Each number is 200 + 30 x the weight over the matrix's rms, rounded and kept within 0 to 999. Layers, rows and columns count from 0.

# gate: layer 5 MLP gate, 512x128, rms 0.223, rows 143-160, columns 0-127
# up: layer 5 MLP up, 512x128, rms 0.226, rows 143-160, columns 0-127
# down: layer 5 MLP down (transposed), 512x128, rms 0.107, rows 143-160, columns 0-127
gate143,190,173,239,244,252,196,160,161,185,162,146,212,215,244,177,188,182,231,200,207,284,168,207,215,188,176,156,191,205,194,207,269,242,195,253,136,195,224,208,238,198,191,248,171,167,193,217,171,202,202,237,185,225,213,208,161,159,173,161,235,152,165,191,186,192,281,223,204,227,247,194,198,203,198,224,225,234,244,194,197,202,226,175,238,224,161,172,170,165,206,212,248,150,205,157,153,197,231,229,196,267,214,185,213,215,178,233,253,142,314,216,173,153,210,237,228,233,187,189,203,181,241,232,160,200,199,223,247
up143,134,230,250,210,191,195,187,197,171,160,163,211,222,174,244,201,208,217,181,197,195,233,206,247,208,212,170,156,243,187,201,190,185,282,221,171,228,220,234,252,159,192,203,193,209,213,233,171,252,238,263,246,211,217,192,227,199,208,223,244,214,251,252,119,229,190,185,211,235,149,230,192,196,165,254,172,215,207,238,204,212,197,179,239,181,210,202,208,206,237,124,238,230,209,177,219,194,184,222,202,243,148,170,210,225,243,202,205,226,181,196,189,154,171,238,210,216,175,176,166,224,184,206,205,188,226,259,274
down143,193,195,194,218,176,197,259,205,247,142,183,195,138,188,182,212,184,206,218,246,252,147,201,196,197,209,178,167,229,193,183,267,230,209,221,199,223,239,232,229,185,237,223,211,208,206,220,205,164,231,210,211,187,220,189,192,207,220,196,236,179,196,181,214,156,214,210,222,208,229,304,195,165,243,235,202,209,197,212,163,232,220,234,212,253,221,161,197,176,251,139,226,212,250,183,175,213,150,208,150,265,196,194,195,206,238,269,247,191,267,185,206,162,224,233,137,258,191,218,210,184,187,208,217,259,188,196,198
gate144,164,202,215,164,190,185,217,225,150,219,161,226,223,162,258,212,198,175,207,179,197,232,220,177,239,208,201,227,179,228,181,174,249,234,247,229,214,146,215,221,152,211,159,222,175,153,240,152,215,236,167,200,230,197,173,230,221,199,203,211,189,150,229,165,191,199,219,201,204,164,200,161,230,189,231,195,133,276,236,241,166,239,137,214,101,168,213,264,149,200,197,242,221,194,203,219,193,191,182,159,192,176,212,189,204,250,229,173,176,141,203,206,146,187,265,164,225,205,129,179,213,195,217,242,128,194,236,231
up144,215,180,217,194,155,219,196,138,234,198,225,174,225,201,174,154,173,218,135,217,196,283,175,195,148,184,237,266,260,183,189,156,217,241,172,170,169,149,221,196,195,222,226,202,200,206,185,209,177,209,198,232,178,191,235,187,279,205,159,230,158,194,197,194,173,181,224,220,194,195,229,179,234,199,146,219,158,203,168,191,222,214,219,165,213,204,254,199,176,203,207,183,168,215,273,234,171,150,196,210,201,174,201,162,176,181,216,154,242,233,176,171,142,223,183,181,213,190,139,250,162,208,191,169,247,224,239,209
down144,197,204,190,288,203,211,233,162,228,228,175,173,200,181,164,187,205,214,127,189,252,213,149,221,215,214,215,248,180,213,244,216,158,163,196,172,191,195,156,169,171,184,241,191,223,197,150,232,226,196,201,234,189,191,190,169,232,164,171,232,159,239,167,216,166,236,252,227,149,182,216,113,195,183,191,171,184,207,257,177,223,154,215,228,260,222,215,190,201,206,199,208,146,174,193,208,163,174,229,224,160,218,224,239,182,190,207,167,200,237,229,219,204,180,168,186,221,184,200,215,188,135,129,167,289,185,174,217
gate145,163,207,184,207,220,205,135,212,170,184,192,228,186,185,181,166,219,194,165,178,182,251,248,237,207,172,164,231,169,189,239,180,216,164,157,210,183,199,161,189,180,180,216,184,140,214,186,257,161,217,174,191,186,202,229,170,211,174,173,197,204,180,221,194,186,190,169,133,160,181,229,217,234,188,233,159,195,182,236,213,192,196,253,210,175,177,214,201,196,261,219,213,204,161,203,215,265,178,225,145,237,180,228,181,195,275,161,185,154,178,164,221,190,208,209,241,199,248,224,165,229,221,229,202,124,188,212,212
up145,183,185,198,190,214,162,143,230,163,195,248,224,199,184,268,219,196,198,166,207,197,240,206,186,215,226,159,199,232,197,206,241,240,176,167,235,244,215,252,165,236,185,165,155,198,206,200,244,174,157,212,225,163,206,183,205,213,252,175,208,171,175,184,182,227,188,216,161,167,164,199,223,161,191,224,178,153,253,207,174,170,196,138,196,173,230,169,169,165,172,177,174,223,176,205,213,196,223,172,204,210,171,219,130,230,172,230,207,148,185,210,214,230,183,207,216,201,205,207,238,173,177,170,178,258,195,135,176
down145,227,196,151,219,232,152,159,166,257,199,179,232,216,216,176,228,241,164,196,192,218,200,165,207,251,228,243,187,143,237,218,226,219,128,206,155,194,189,178,240,201,179,205,213,164,226,178,182,213,239,243,209,257,165,187,249,243,223,173,190,213,213,241,268,199,188,212,217,163,201,240,232,196,195,218,223,192,211,168,203,215,198,203,223,231,224,157,206,243,250,188,207,197,202,169,200,202,207,236,248,223,157,217,221,196,183,204,207,168,255,138,260,203,166,217,216,205,187,235,209,185,203,210,187,254,202,223,212
gate146,201,137,220,239,257,243,180,194,200,186,238,159,167,232,168,213,181,240,210,151,202,240,213,199,173,221,187,202,252,193,161,198,175,235,205,206,186,172,242,174,151,201,184,216,132,222,221,237,165,224,265,187,206,195,230,187,126,189,182,206,222,198,247,178,107,245,180,233,175,176,209,229,177,200,198,238,190,199,176,200,194,237,181,258,155,191,203,165,230,180,169,206,195,230,151,193,206,189,170,194,219,201,222,206,228,208,172,243,207,167,211,269,202,206,178,210,221,153,188,172,177,173,153,257,154,168,251,233
up146,165,180,156,183,185,202,188,190,218,171,199,230,248,165,288,208,189,179,181,169,221,204,266,220,177,158,209,202,212,155,202,180,190,227,229,215,200,180,165,263,199,224,109,212,183,225,161,209,191,173,197,155,183,166,181,240,169,212,240,259,241,202,210,236,94,262,208,205,251,187,195,205,153,147,138,247,223,237,199,234,203,201,189,207,242,194,151,169,187,188,194,255,214,215,226,199,217,187,180,194,179,187,190,233,224,224,178,169,246,203,186,194,196,202,214,172,198,131,206,232,188,196,225,181,229,163,178,198
down146,211,193,186,207,254,228,190,164,192,175,222,149,198,243,239,187,207,195,220,200,215,222,265,202,172,150,150,234,184,190,185,193,254,238,178,215,219,197,240,227,221,246,169,131,203,218,176,221,168,180,243,210,164,197,210,182,157,296,199,223,253,154,259,278,138,226,158,173,210,185,186,212,193,144,184,202,193,239,236,216,213,193,147,238,244,202,247,190,242,183,182,237,175,271,191,172,200,185,205,206,216,228,195,199,171,210,190,210,197,196,237,275,205,233,253,189,238,163,192,225,228,217,205,215,201,211,192,198
gate147,223,240,142,229,151,213,194,189,217,174,177,223,191,136,217,230,198,226,178,166,219,223,212,193,189,186,194,183,186,228,206,205,165,226,215,202,202,184,239,181,224,222,153,206,212,154,120,164,166,197,195,226,197,204,158,195,184,171,180,205,263,199,190,211,160,184,164,232,208,191,220,195,180,252,215,263,164,160,221,211,216,218,192,206,210,236,173,245,195,245,201,204,171,203,207,166,213,204,258,235,208,196,180,266,228,215,243,183,200,223,141,207,205,187,211,210,196,223,157,216,187,206,173,269,197,160,223,261
up147,202,238,212,276,183,213,195,181,154,236,211,166,173,201,178,181,212,214,233,218,174,199,189,157,189,266,221,252,208,200,202,201,253,176,204,199,188,185,203,223,197,196,188,179,138,218,215,248,201,165,218,196,234,240,235,145,173,233,224,214,137,189,188,207,208,206,257,177,202,179,201,238,228,175,236,133,147,157,220,266,208,180,245,223,207,213,201,236,193,165,193,189,209,241,210,182,200,151,181,206,201,233,190,190,194,101,220,216,241,195,236,225,188,170,225,214,213,177,185,179,181,219,204,203,170,181,212,196
down147,220,179,210,266,230,106,262,173,184,167,194,178,208,184,217,211,201,242,192,152,221,204,235,229,233,176,183,192,201,220,127,218,211,228,233,193,227,183,207,234,142,187,180,202,197,192,126,223,216,212,183,238,227,194,226,256,197,216,189,183,224,166,240,215,181,217,191,226,188,180,208,197,224,163,200,236,185,219,185,196,177,218,216,174,159,185,235,279,198,182,198,167,225,167,152,221,204,178,189,223,218,166,236,196,184,161,175,196,196,169,190,240,162,124,170,193,220,169,195,165,264,188,210,197,195,228,198,214
gate148,235,237,231,179,177,181,212,172,172,189,220,209,146,186,216,204,120,198,211,231,187,230,175,193,176,173,276,204,162,194,178,177,178,217,218,177,237,253,149,163,245,228,221,200,166,171,204,159,228,194,207,154,184,238,217,216,201,188,164,203,206,105,189,190,172,195,164,226,188,246,214,196,209,248,157,248,234,219,237,233,206,216,178,187,151,173,226,182,196,189,205,215,242,202,216,217,161,219,198,241,239,179,172,256,200,211,192,249,196,193,231,241,208,149,207,204,183,242,196,220,239,209,208,171,218,181,215,181
up148,256,210,225,222,224,225,150,182,179,186,200,173,195,191,233,119,181,219,192,191,151,137,253,194,184,198,197,197,181,199,196,178,220,218,240,196,218,221,176,217,206,187,220,222,185,204,189,218,178,167,237,154,225,136,237,256,188,182,191,181,182,204,206,159,191,200,222,201,163,165,191,230,160,249,184,168,219,207,269,221,234,177,153,161,217,190,173,188,252,184,240,138,242,145,258,192,206,188,191,192,231,125,195,250,141,201,237,190,206,239,199,181,176,275,192,182,170,174,193,217,198,228,202,151,145,156,176,168
down148,196,261,234,226,190,197,176,193,153,178,211,214,143,204,239,195,139,149,225,169,174,236,236,238,187,236,258,196,239,208,175,207,217,196,175,228,182,227,204,153,206,227,151,193,194,193,153,226,245,151,220,198,215,179,208,203,221,198,101,188,217,213,191,199,190,162,241,221,197,194,173,205,184,189,171,201,202,183,161,194,179,138,191,230,176,176,169,204,227,174,138,241,170,165,184,191,219,263,196,177,198,194,210,199,187,226,175,233,247,192,203,213,190,199,220,178,186,208,146,221,223,210,138,189,161,219,186,156
gate149,222,224,203,140,171,202,218,168,221,219,197,222,164,277,229,187,200,229,212,246,197,245,196,186,188,168,230,220,195,203,187,182,182,168,167,203,194,201,153,193,214,202,221,188,137,235,222,198,186,208,224,180,213,224,200,208,223,170,173,190,200,211,220,227,227,153,230,179,218,145,234,189,180,199,184,148,169,234,181,192,203,201,178,212,208,195,203,215,246,218,213,267,165,185,156,176,139,198,218,177,203,147,225,188,166,248,193,228,224,226,208,131,216,218,207,181,159,176,156,203,207,211,207,233,222,175,246,237
up149,217,193,197,208,185,184,237,134,236,230,240,159,190,213,196,182,215,109,188,228,239,225,232,196,219,200,199,202,223,246,211,170,206,179,182,200,203,186,194,221,192,249,198,232,188,209,219,201,181,214,188,197,201,212,212,213,195,250,140,205,192,226,168,226,174,194,152,179,237,200,176,152,189,157,180,188,264,150,196,197,248,136,220,235,169,231,220,197,180,244,225,235,185,191,164,197,209,186,176,236,252,178,206,231,161,201,165,199,172,228,258,222,246,172,208,228,207,195,200,189,204,202,230,204,189,158,234,165
down149,169,196,211,188,244,154,149,220,227,200,221,203,236,218,196,223,234,212,174,198,210,186,187,226,158,224,144,184,196,210,219,211,172,213,169,234,231,238,254,185,189,188,206,173,243,197,215,243,206,208,215,230,223,205,208,217,187,189,270,185,193,215,205,165,171,183,207,229,202,221,223,179,227,183,232,202,191,233,231,257,217,191,215,204,223,165,152,187,149,216,175,161,247,261,191,228,165,174,225,217,222,166,211,236,261,189,178,209,187,208,176,159,160,212,198,218,244,195,200,214,177,169,215,209,153,170,218,227
gate150,194,234,157,233,190,189,186,159,213,178,163,209,192,141,188,189,200,228,250,205,201,218,215,181,140,165,183,263,228,171,229,191,221,167,202,191,215,196,232,160,195,226,197,165,179,167,150,224,156,142,125,200,211,200,173,143,167,202,178,129,181,200,177,221,203,169,176,156,217,182,257,211,206,158,263,207,260,256,217,152,197,196,209,219,165,175,171,216,173,165,241,215,214,231,228,207,223,231,199,213,193,223,189,150,217,216,182,231,193,175,205,213,288,187,166,263,224,200,124,228,219,171,209,244,187,207,158,186
up150,152,227,214,166,174,208,262,226,201,207,189,241,179,163,200,213,170,142,203,214,199,250,218,156,175,223,180,250,231,189,205,190,154,250,259,199,151,219,184,223,191,200,201,237,186,155,175,227,233,217,234,206,160,158,224,214,160,201,185,251,198,221,181,206,151,231,218,229,182,205,172,186,169,206,136,188,229,232,208,175,245,248,196,222,242,214,214,189,170,237,219,200,185,221,248,179,161,205,166,216,159,201,184,239,149,145,223,200,185,293,230,232,178,171,223,218,211,186,267,241,182,168,224,202,215,191,234,160
down150,146,213,225,188,203,185,226,225,205,226,259,212,148,233,200,166,255,222,289,170,186,180,234,172,253,184,194,181,228,176,211,186,214,191,218,193,217,217,131,258,220,237,272,215,174,229,164,176,172,197,201,221,222,227,268,263,212,198,143,227,205,188,222,216,172,190,170,222,198,161,252,199,172,194,196,250,208,195,234,209,177,205,203,164,201,183,204,241,183,159,215,223,183,240,209,131,201,258,190,207,255,191,171,209,181,199,243,172,135,149,230,213,183,192,224,138,223,191,224,219,154,203,200,215,243,219,200,160
gate151,186,195,201,199,215,233,185,230,254,141,220,165,208,215,218,207,176,239,207,239,224,211,190,203,266,233,217,214,127,206,143,160,212,205,220,225,203,232,212,240,181,219,155,183,254,228,226,213,197,173,155,211,158,234,190,218,174,233,195,147,207,242,155,170,224,161,219,157,181,199,228,189,213,214,214,218,168,233,211,171,223,233,234,166,234,220,200,217,226,206,186,261,245,242,224,209,185,119,176,166,241,191,175,231,222,193,194,178,135,225,267,194,204,192,205,233,223,226,134,197,163,170,194,161,148,148,213,163
up151,162,213,264,193,241,210,219,236,181,238,215,198,241,200,181,204,172,220,204,187,229,169,201,185,186,210,194,248,191,208,204,212,170,185,255,168,199,169,237,200,161,215,233,215,229,152,161,228,245,156,220,168,219,196,180,190,197,218,190,249,161,171,170,227,179,190,245,222,188,143,272,159,202,214,167,198,199,138,199,198,205,181,118,198,189,192,227,225,192,214,211,218,213,263,239,253,175,154,154,217,211,200,173,205,132,168,178,166,195,193,221,173,167,218,174,226,219,146,200,214,206,178,217,187,227,253,168,161
down151,209,170,220,267,124,190,216,213,260,200,162,235,184,189,197,246,210,194,187,182,239,136,192,179,211,211,189,218,145,182,241,175,212,169,169,210,191,206,224,158,182,170,230,225,179,188,197,218,164,185,231,265,194,217,135,177,220,232,199,252,175,261,235,157,196,274,192,192,195,199,205,162,188,177,189,189,249,203,186,216,171,194,198,184,219,180,220,182,226,173,219,230,243,160,243,168,178,234,168,257,200,218,250,168,144,228,194,192,187,217,166,203,228,202,171,195,193,154,236,203,134,201,173,234,217,167,236,254
gate152,190,208,191,232,194,185,162,218,213,219,208,182,198,203,186,200,174,243,196,171,239,180,198,180,238,240,192,208,211,199,194,197,201,174,261,196,161,216,190,291,143,190,221,202,192,235,239,159,174,160,256,201,202,151,195,204,196,225,215,192,236,190,177,231,197,229,181,205,182,196,261,204,225,170,264,187,197,178,220,195,176,176,181,158,233,158,204,231,160,220,189,194,189,220,187,162,211,237,168,132,184,170,206,186,133,215,190,242,252,190,175,154,258,160,213,163,201,138,174,212,159,213,170,211,186,198,160,211
up152,191,167,254,184,225,227,169,184,163,200,179,241,230,148,190,202,219,183,143,196,144,222,229,212,230,178,175,193,224,181,190,166,204,209,236,192,196,152,194,223,256,154,219,217,171,176,238,182,171,215,183,210,190,134,111,182,184,190,155,214,182,193,247,198,214,139,170,245,150,160,182,243,188,231,188,236,188,219,263,156,198,188,206,231,191,204,191,188,193,192,203,191,180,151,172,216,245,180,211,185,257,201,260,155,190,224,222,225,181,196,137,237,140,152,259,191,199,240,202,209,173,209,179,162,233,116,155,163
down152,141,229,206,198,155,271,263,232,168,214,204,205,216,218,181,212,139,210,183,210,175,198,228,145,183,187,179,219,223,185,206,218,210,164,200,170,242,171,167,213,192,164,175,184,190,323,160,198,196,129,178,197,216,202,157,166,199,205,167,191,236,233,208,181,227,209,147,184,172,176,167,235,142,161,246,189,207,248,209,225,221,222,263,198,199,124,251,242,200,212,201,171,186,165,178,156,235,228,230,217,183,203,236,164,172,203,194,169,201,157,186,182,265,218,185,186,215,133,130,161,208,205,200,188,193,182,175,201
gate153,183,156,266,218,213,176,198,255,144,181,214,204,228,203,232,228,169,209,171,203,160,130,201,177,178,192,182,211,172,225,187,214,186,182,223,202,153,203,178,232,182,228,182,173,242,153,228,221,191,165,201,199,180,220,217,175,178,187,207,184,249,195,218,190,228,234,179,168,282,233,164,210,232,148,225,160,179,218,243,181,233,130,183,200,237,188,189,236,212,182,199,230,138,219,235,230,167,193,214,230,169,203,169,224,191,205,151,196,143,202,205,176,148,166,176,188,180,265,167,260,171,276,172,195,160,165,187,171
up153,228,168,202,256,232,197,231,213,209,212,171,156,191,203,245,182,175,209,224,181,222,210,180,214,189,217,154,227,204,216,169,152,123,179,185,211,167,219,200,240,216,225,202,186,192,154,219,168,222,185,198,190,193,188,185,191,173,208,198,219,206,196,228,251,201,204,106,258,225,202,229,200,229,187,207,166,181,212,152,163,202,173,208,219,199,193,174,227,221,196,195,201,209,209,203,185,165,201,243,238,205,207,183,225,178,201,220,181,193,224,258,191,113,232,108,196,180,218,255,246,232,189,189,190,181,225,210,198
down153,170,229,212,216,174,163,223,223,210,205,190,218,192,182,211,201,229,207,185,195,251,224,165,228,175,250,197,198,213,242,194,245,215,250,238,237,192,228,235,203,201,206,225,170,162,228,236,183,203,194,215,179,225,203,212,235,199,207,167,181,163,210,201,155,207,195,196,200,151,233,178,205,209,279,182,229,217,222,193,207,170,201,190,192,201,218,237,228,190,198,209,205,180,212,284,227,167,156,196,176,148,177,204,174,245,141,167,224,206,201,158,201,266,201,226,217,202,185,184,190,169,167,231,249,184,207,247,205
gate154,236,195,190,149,238,184,217,198,179,225,235,211,195,200,221,220,198,184,216,182,266,220,194,245,200,241,222,191,245,217,186,229,167,143,169,237,168,226,135,155,137,212,158,209,132,214,203,199,219,193,218,186,184,254,162,211,235,203,192,231,239,150,189,182,138,208,186,186,256,189,223,204,176,163,129,190,131,234,158,231,155,143,136,174,168,250,207,240,168,217,182,225,185,234,198,243,152,172,182,169,204,188,231,199,204,180,242,176,162,225,164,176,183,202,196,202,121,236,156,214,187,158,193,153,207,176,210,195
up154,174,165,206,196,248,191,154,219,194,189,218,185,235,275,163,235,191,176,208,202,232,234,136,202,228,174,208,242,186,161,169,184,233,223,153,169,151,239,180,179,151,218,176,192,226,275,244,182,216,210,247,209,175,182,183,197,225,173,182,166,213,183,211,189,141,241,178,209,246,234,253,210,169,190,173,150,176,152,185,227,154,243,182,179,218,208,210,197,169,161,182,153,219,192,204,233,155,183,172,219,208,221,242,171,183,198,231,206,157,271,214,189,234,196,168,200,154,240,203,249,218,192,184,169,200,169,221,186
down154,192,191,179,153,233,164,190,170,176,166,208,167,192,161,233,185,197,199,145,153,164,259,174,185,194,174,144,175,144,178,187,188,220,179,168,257,163,229,177,202,210,200,240,209,196,196,228,178,154,189,213,182,217,172,169,209,173,203,228,173,215,192,225,137,148,203,211,172,203,174,246,205,199,208,216,223,200,212,175,190,196,188,203,187,252,166,224,212,176,190,223,219,197,212,239,191,193,232,218,178,223,242,215,206,187,180,249,201,163,172,178,178,192,207,209,208,208,271,217,210,181,181,185,204,188,250,152,130
gate155,205,168,182,189,184,240,226,246,154,166,196,180,215,131,207,184,231,182,183,181,167,204,201,241,190,196,192,146,221,164,213,265,236,208,207,206,185,291,190,238,184,194,162,205,210,203,124,200,183,247,215,219,189,190,198,236,243,232,209,210,188,196,241,230,175,178,187,138,150,225,196,170,188,211,196,241,218,235,172,197,183,207,186,213,185,227,193,185,206,211,292,200,174,167,186,179,200,168,141,165,168,222,212,160,191,264,199,232,211,154,200,188,205,224,211,207,236,166,210,186,238,179,217,208,191,195,131,225
up155,191,170,219,204,234,227,220,226,219,173,213,242,258,152,198,169,208,125,199,174,194,252,199,212,184,154,184,206,224,157,200,170,233,151,165,168,243,258,224,231,190,222,208,230,244,243,197,199,202,218,199,227,172,191,175,194,228,221,198,232,207,202,199,221,189,161,229,149,199,164,223,238,196,181,227,214,244,152,197,203,161,211,216,245,168,230,221,193,162,184,256,248,265,194,177,196,239,184,238,166,201,174,169,239,171,258,201,205,208,194,235,179,171,217,194,202,256,195,217,162,222,204,137,238,227,162,245,184
down155,202,229,212,240,228,224,182,205,223,148,206,210,217,270,244,210,254,225,115,188,250,201,199,230,248,220,190,194,209,183,192,175,176,193,163,208,205,167,186,208,180,206,148,185,249,186,268,151,227,263,230,210,220,154,171,180,217,246,171,211,177,219,226,249,191,171,217,172,196,142,156,202,208,161,246,176,245,187,120,202,201,156,142,177,174,232,207,212,187,266,227,214,195,194,242,150,212,194,229,150,172,212,237,164,184,231,221,231,195,187,234,175,179,156,209,174,234,222,237,260,191,148,218,222,208,162,175,244
gate156,185,221,174,210,222,181,195,173,232,165,187,244,187,229,242,187,259,228,161,198,224,182,242,202,205,160,205,222,163,201,188,215,227,162,166,239,210,214,201,188,217,214,194,206,167,175,199,236,209,160,156,210,214,183,172,193,217,229,190,240,295,181,203,177,160,201,214,153,184,169,150,173,268,251,218,227,184,194,117,221,206,210,268,171,216,186,178,181,199,220,235,187,213,245,169,233,224,222,189,212,216,197,207,172,237,220,220,246,211,276,173,256,218,173,232,178,199,216,183,142,208,221,209,158,173,209,201,206
up156,212,213,197,135,211,225,229,228,165,229,192,191,189,163,188,196,178,217,190,192,143,214,121,271,189,210,210,248,248,218,177,145,208,230,233,237,133,214,227,208,197,169,225,224,199,217,136,156,146,175,176,218,201,126,210,229,210,148,217,191,212,214,249,197,226,218,224,193,175,165,217,222,199,228,210,162,215,166,217,181,221,237,199,187,255,133,184,187,233,214,197,205,217,231,191,222,195,232,223,217,169,201,137,189,247,237,189,196,233,255,181,174,242,182,190,246,234,223,238,152,192,234,199,238,222,194,168,206
down156,207,225,185,193,211,217,217,236,237,256,169,162,210,207,192,206,212,193,149,189,160,219,242,194,212,190,279,200,211,228,178,197,146,234,199,196,232,151,208,172,195,218,178,131,218,209,182,173,153,175,211,187,164,181,170,260,183,106,232,228,228,236,195,253,251,173,266,229,155,174,192,212,195,221,198,167,236,188,219,208,235,240,178,223,201,204,187,249,200,269,279,203,238,265,184,146,198,200,225,226,167,169,145,187,217,204,219,205,173,195,199,202,153,198,207,194,184,226,218,200,279,193,206,207,228,208,223,209
gate157,187,172,159,275,200,213,194,239,204,207,200,166,216,155,238,243,190,210,196,227,177,280,188,158,166,195,177,190,201,202,228,179,202,205,149,234,247,198,214,246,210,156,183,251,141,240,202,192,200,173,270,241,164,240,207,156,222,174,216,155,208,266,205,168,184,175,187,190,215,191,213,180,206,212,157,207,208,190,218,142,156,202,289,175,260,190,206,167,213,185,234,210,176,178,227,236,165,215,156,182,190,186,183,161,154,154,202,220,162,166,169,169,171,271,243,206,185,203,240,202,240,194,234,239,223,209,179,247
up157,239,143,187,235,187,188,172,220,191,203,161,196,176,200,237,179,215,204,224,231,196,181,174,198,206,208,169,149,190,246,232,213,192,180,152,186,256,170,211,147,210,208,160,262,149,235,182,228,198,206,195,238,240,202,182,171,172,197,217,127,211,244,279,183,230,226,185,255,231,169,222,190,167,214,174,208,200,197,246,154,151,208,131,231,196,187,260,167,207,211,186,242,207,227,230,197,209,188,191,186,239,210,199,194,226,190,202,233,260,188,210,213,215,225,212,237,191,202,146,235,216,161,207,224,211,184,143,184
down157,176,243,189,185,180,187,229,195,193,175,178,203,217,225,233,164,154,229,135,199,209,211,198,135,203,199,210,156,172,194,213,154,175,216,191,201,188,197,170,160,212,210,242,200,186,217,252,156,183,226,230,223,171,199,221,173,182,206,179,253,199,208,213,231,218,200,230,172,205,130,170,192,201,220,185,229,224,231,239,211,145,219,232,216,184,228,163,226,197,224,249,177,191,192,231,189,199,235,163,211,194,203,212,174,231,160,206,164,145,208,226,238,221,216,158,216,217,174,242,166,173,176,188,193,210,189,251,248
gate158,144,187,210,256,215,216,183,164,216,181,242,187,163,252,225,178,210,237,212,215,234,245,174,211,202,266,206,171,235,203,146,233,248,163,261,181,183,211,211,242,211,180,179,215,173,161,217,205,197,216,211,197,222,178,156,225,199,220,213,197,163,245,245,194,220,180,186,195,119,176,239,181,221,193,177,182,245,218,169,157,239,238,172,197,227,158,236,234,216,199,161,199,176,204,216,240,211,154,219,215,174,212,259,191,155,172,187,157,189,178,206,214,248,140,148,186,201,190,182,210,217,196,216,201,186,193,195,188
up158,181,179,233,222,196,178,176,181,224,188,215,159,264,201,261,167,218,222,229,237,180,170,204,149,210,187,179,218,187,226,129,206,178,158,206,219,210,182,165,242,208,173,203,214,176,136,233,199,201,238,203,186,195,206,188,161,237,188,201,202,168,166,256,234,211,218,153,202,157,155,210,184,171,248,159,124,202,185,160,167,204,156,196,253,184,196,151,205,194,250,177,186,149,198,213,208,192,175,228,194,208,200,224,243,198,141,181,229,162,195,220,178,199,196,169,138,187,175,203,210,240,202,211,211,142,257,209,163
down158,170,170,216,205,202,150,210,199,236,211,181,221,195,211,253,195,176,214,189,141,187,218,172,191,149,182,142,208,225,263,212,245,151,187,203,184,190,207,234,213,200,142,198,226,133,157,177,228,164,266,169,168,219,218,215,191,211,148,197,214,163,194,218,171,217,199,203,162,179,162,251,179,205,170,214,198,189,211,144,156,203,190,169,217,276,195,188,229,237,177,194,202,228,198,215,204,169,189,221,184,179,194,209,204,168,207,213,210,240,162,207,247,222,224,165,208,227,218,184,209,222,175,181,200,209,167,239,184
gate159,179,261,189,180,189,196,142,185,219,244,177,177,245,196,160,209,196,183,174,222,204,209,151,208,217,200,225,205,202,175,237,230,235,282,158,165,178,183,105,200,214,162,168,205,165,166,182,129,203,194,199,194,159,210,177,204,160,221,188,190,171,192,191,165,217,217,173,190,213,256,193,187,197,230,197,157,204,259,191,171,218,233,182,175,201,220,228,200,269,216,188,167,239,198,170,218,164,201,214,231,217,249,167,204,230,249,209,171,183,178,211,210,211,221,158,241,190,192,211,178,246,231,221,236,205,233,187,184
up159,207,192,189,220,204,187,183,266,157,222,168,217,200,169,191,233,210,227,200,179,177,187,156,162,183,185,231,200,210,135,203,198,196,172,226,227,204,207,175,252,152,221,186,205,183,204,234,195,138,161,214,230,247,214,215,172,207,226,165,159,218,193,210,154,178,142,192,192,211,176,236,201,173,192,199,185,265,217,133,166,159,200,180,222,173,126,176,167,187,171,203,160,217,224,203,237,128,222,217,251,200,214,191,186,141,204,202,266,185,239,233,222,208,181,189,198,226,270,148,201,213,203,203,185,157,162,184,213
down159,243,209,188,202,198,175,114,184,175,245,204,145,237,175,184,209,167,301,220,223,187,189,158,194,184,219,218,173,232,183,213,230,237,233,239,214,215,207,175,156,214,200,200,194,233,232,179,161,250,186,171,148,162,151,165,225,221,211,211,187,189,205,215,158,182,171,200,237,189,140,202,192,152,167,184,203,184,189,244,193,179,184,161,196,171,195,206,198,214,209,229,212,223,174,197,201,221,192,181,218,211,192,191,158,203,225,179,255,161,153,185,161,164,162,189,184,213,215,153,248,180,235,230,132,217,151,199,200
gate160,135,198,207,267,186,251,220,139,223,252,217,229,186,201,211,219,209,217,198,184,180,170,197,182,177,197,227,205,284,167,294,198,174,173,203,193,218,211,232,221,248,230,204,192,181,192,189,180,199,190,233,203,214,219,168,248,231,179,141,225,174,208,155,204,106,192,200,141,218,187,192,218,204,214,191,193,262,187,207,202,163,153,192,187,190,202,206,247,224,196,228,199,179,217,195,237,210,166,156,261,193,174,203,220,141,203,240,229,186,189,146,242,191,223,210,192,200,181,134,222,170,224,189,202,213,240,195,158
up160,188,163,208,252,218,232,188,178,196,191,231,176,197,232,165,180,196,166,204,227,190,184,227,183,178,208,152,167,231,173,227,211,189,254,192,126,169,221,200,216,232,210,127,151,224,233,174,209,152,213,202,180,203,243,222,228,194,165,164,222,261,250,183,130,171,218,253,170,224,117,180,207,215,238,237,205,214,227,195,196,249,279,142,235,210,207,147,242,228,256,182,147,185,219,206,203,141,228,226,221,243,241,166,246,190,223,197,212,224,184,126,181,251,207,195,196,201,234,203,196,183,246,237,163,162,238,182,193
down160,242,202,207,238,159,220,180,272,177,180,226,177,180,220,139,233,217,152,258,201,208,189,205,202,116,117,155,165,205,200,210,221,207,162,194,190,176,234,207,197,206,208,233,244,188,190,240,221,188,191,258,265,248,224,223,184,218,191,242,241,171,237,264,205,141,165,206,225,216,151,161,189,225,167,234,219,204,211,188,185,221,178,195,219,275,247,224,205,245,146,224,134,182,200,169,185,187,200,203,183,118,239,185,222,204,185,177,262,192,244,141,149,241,193,155,214,202,225,155,187,148,234,152,227,203,226,206,175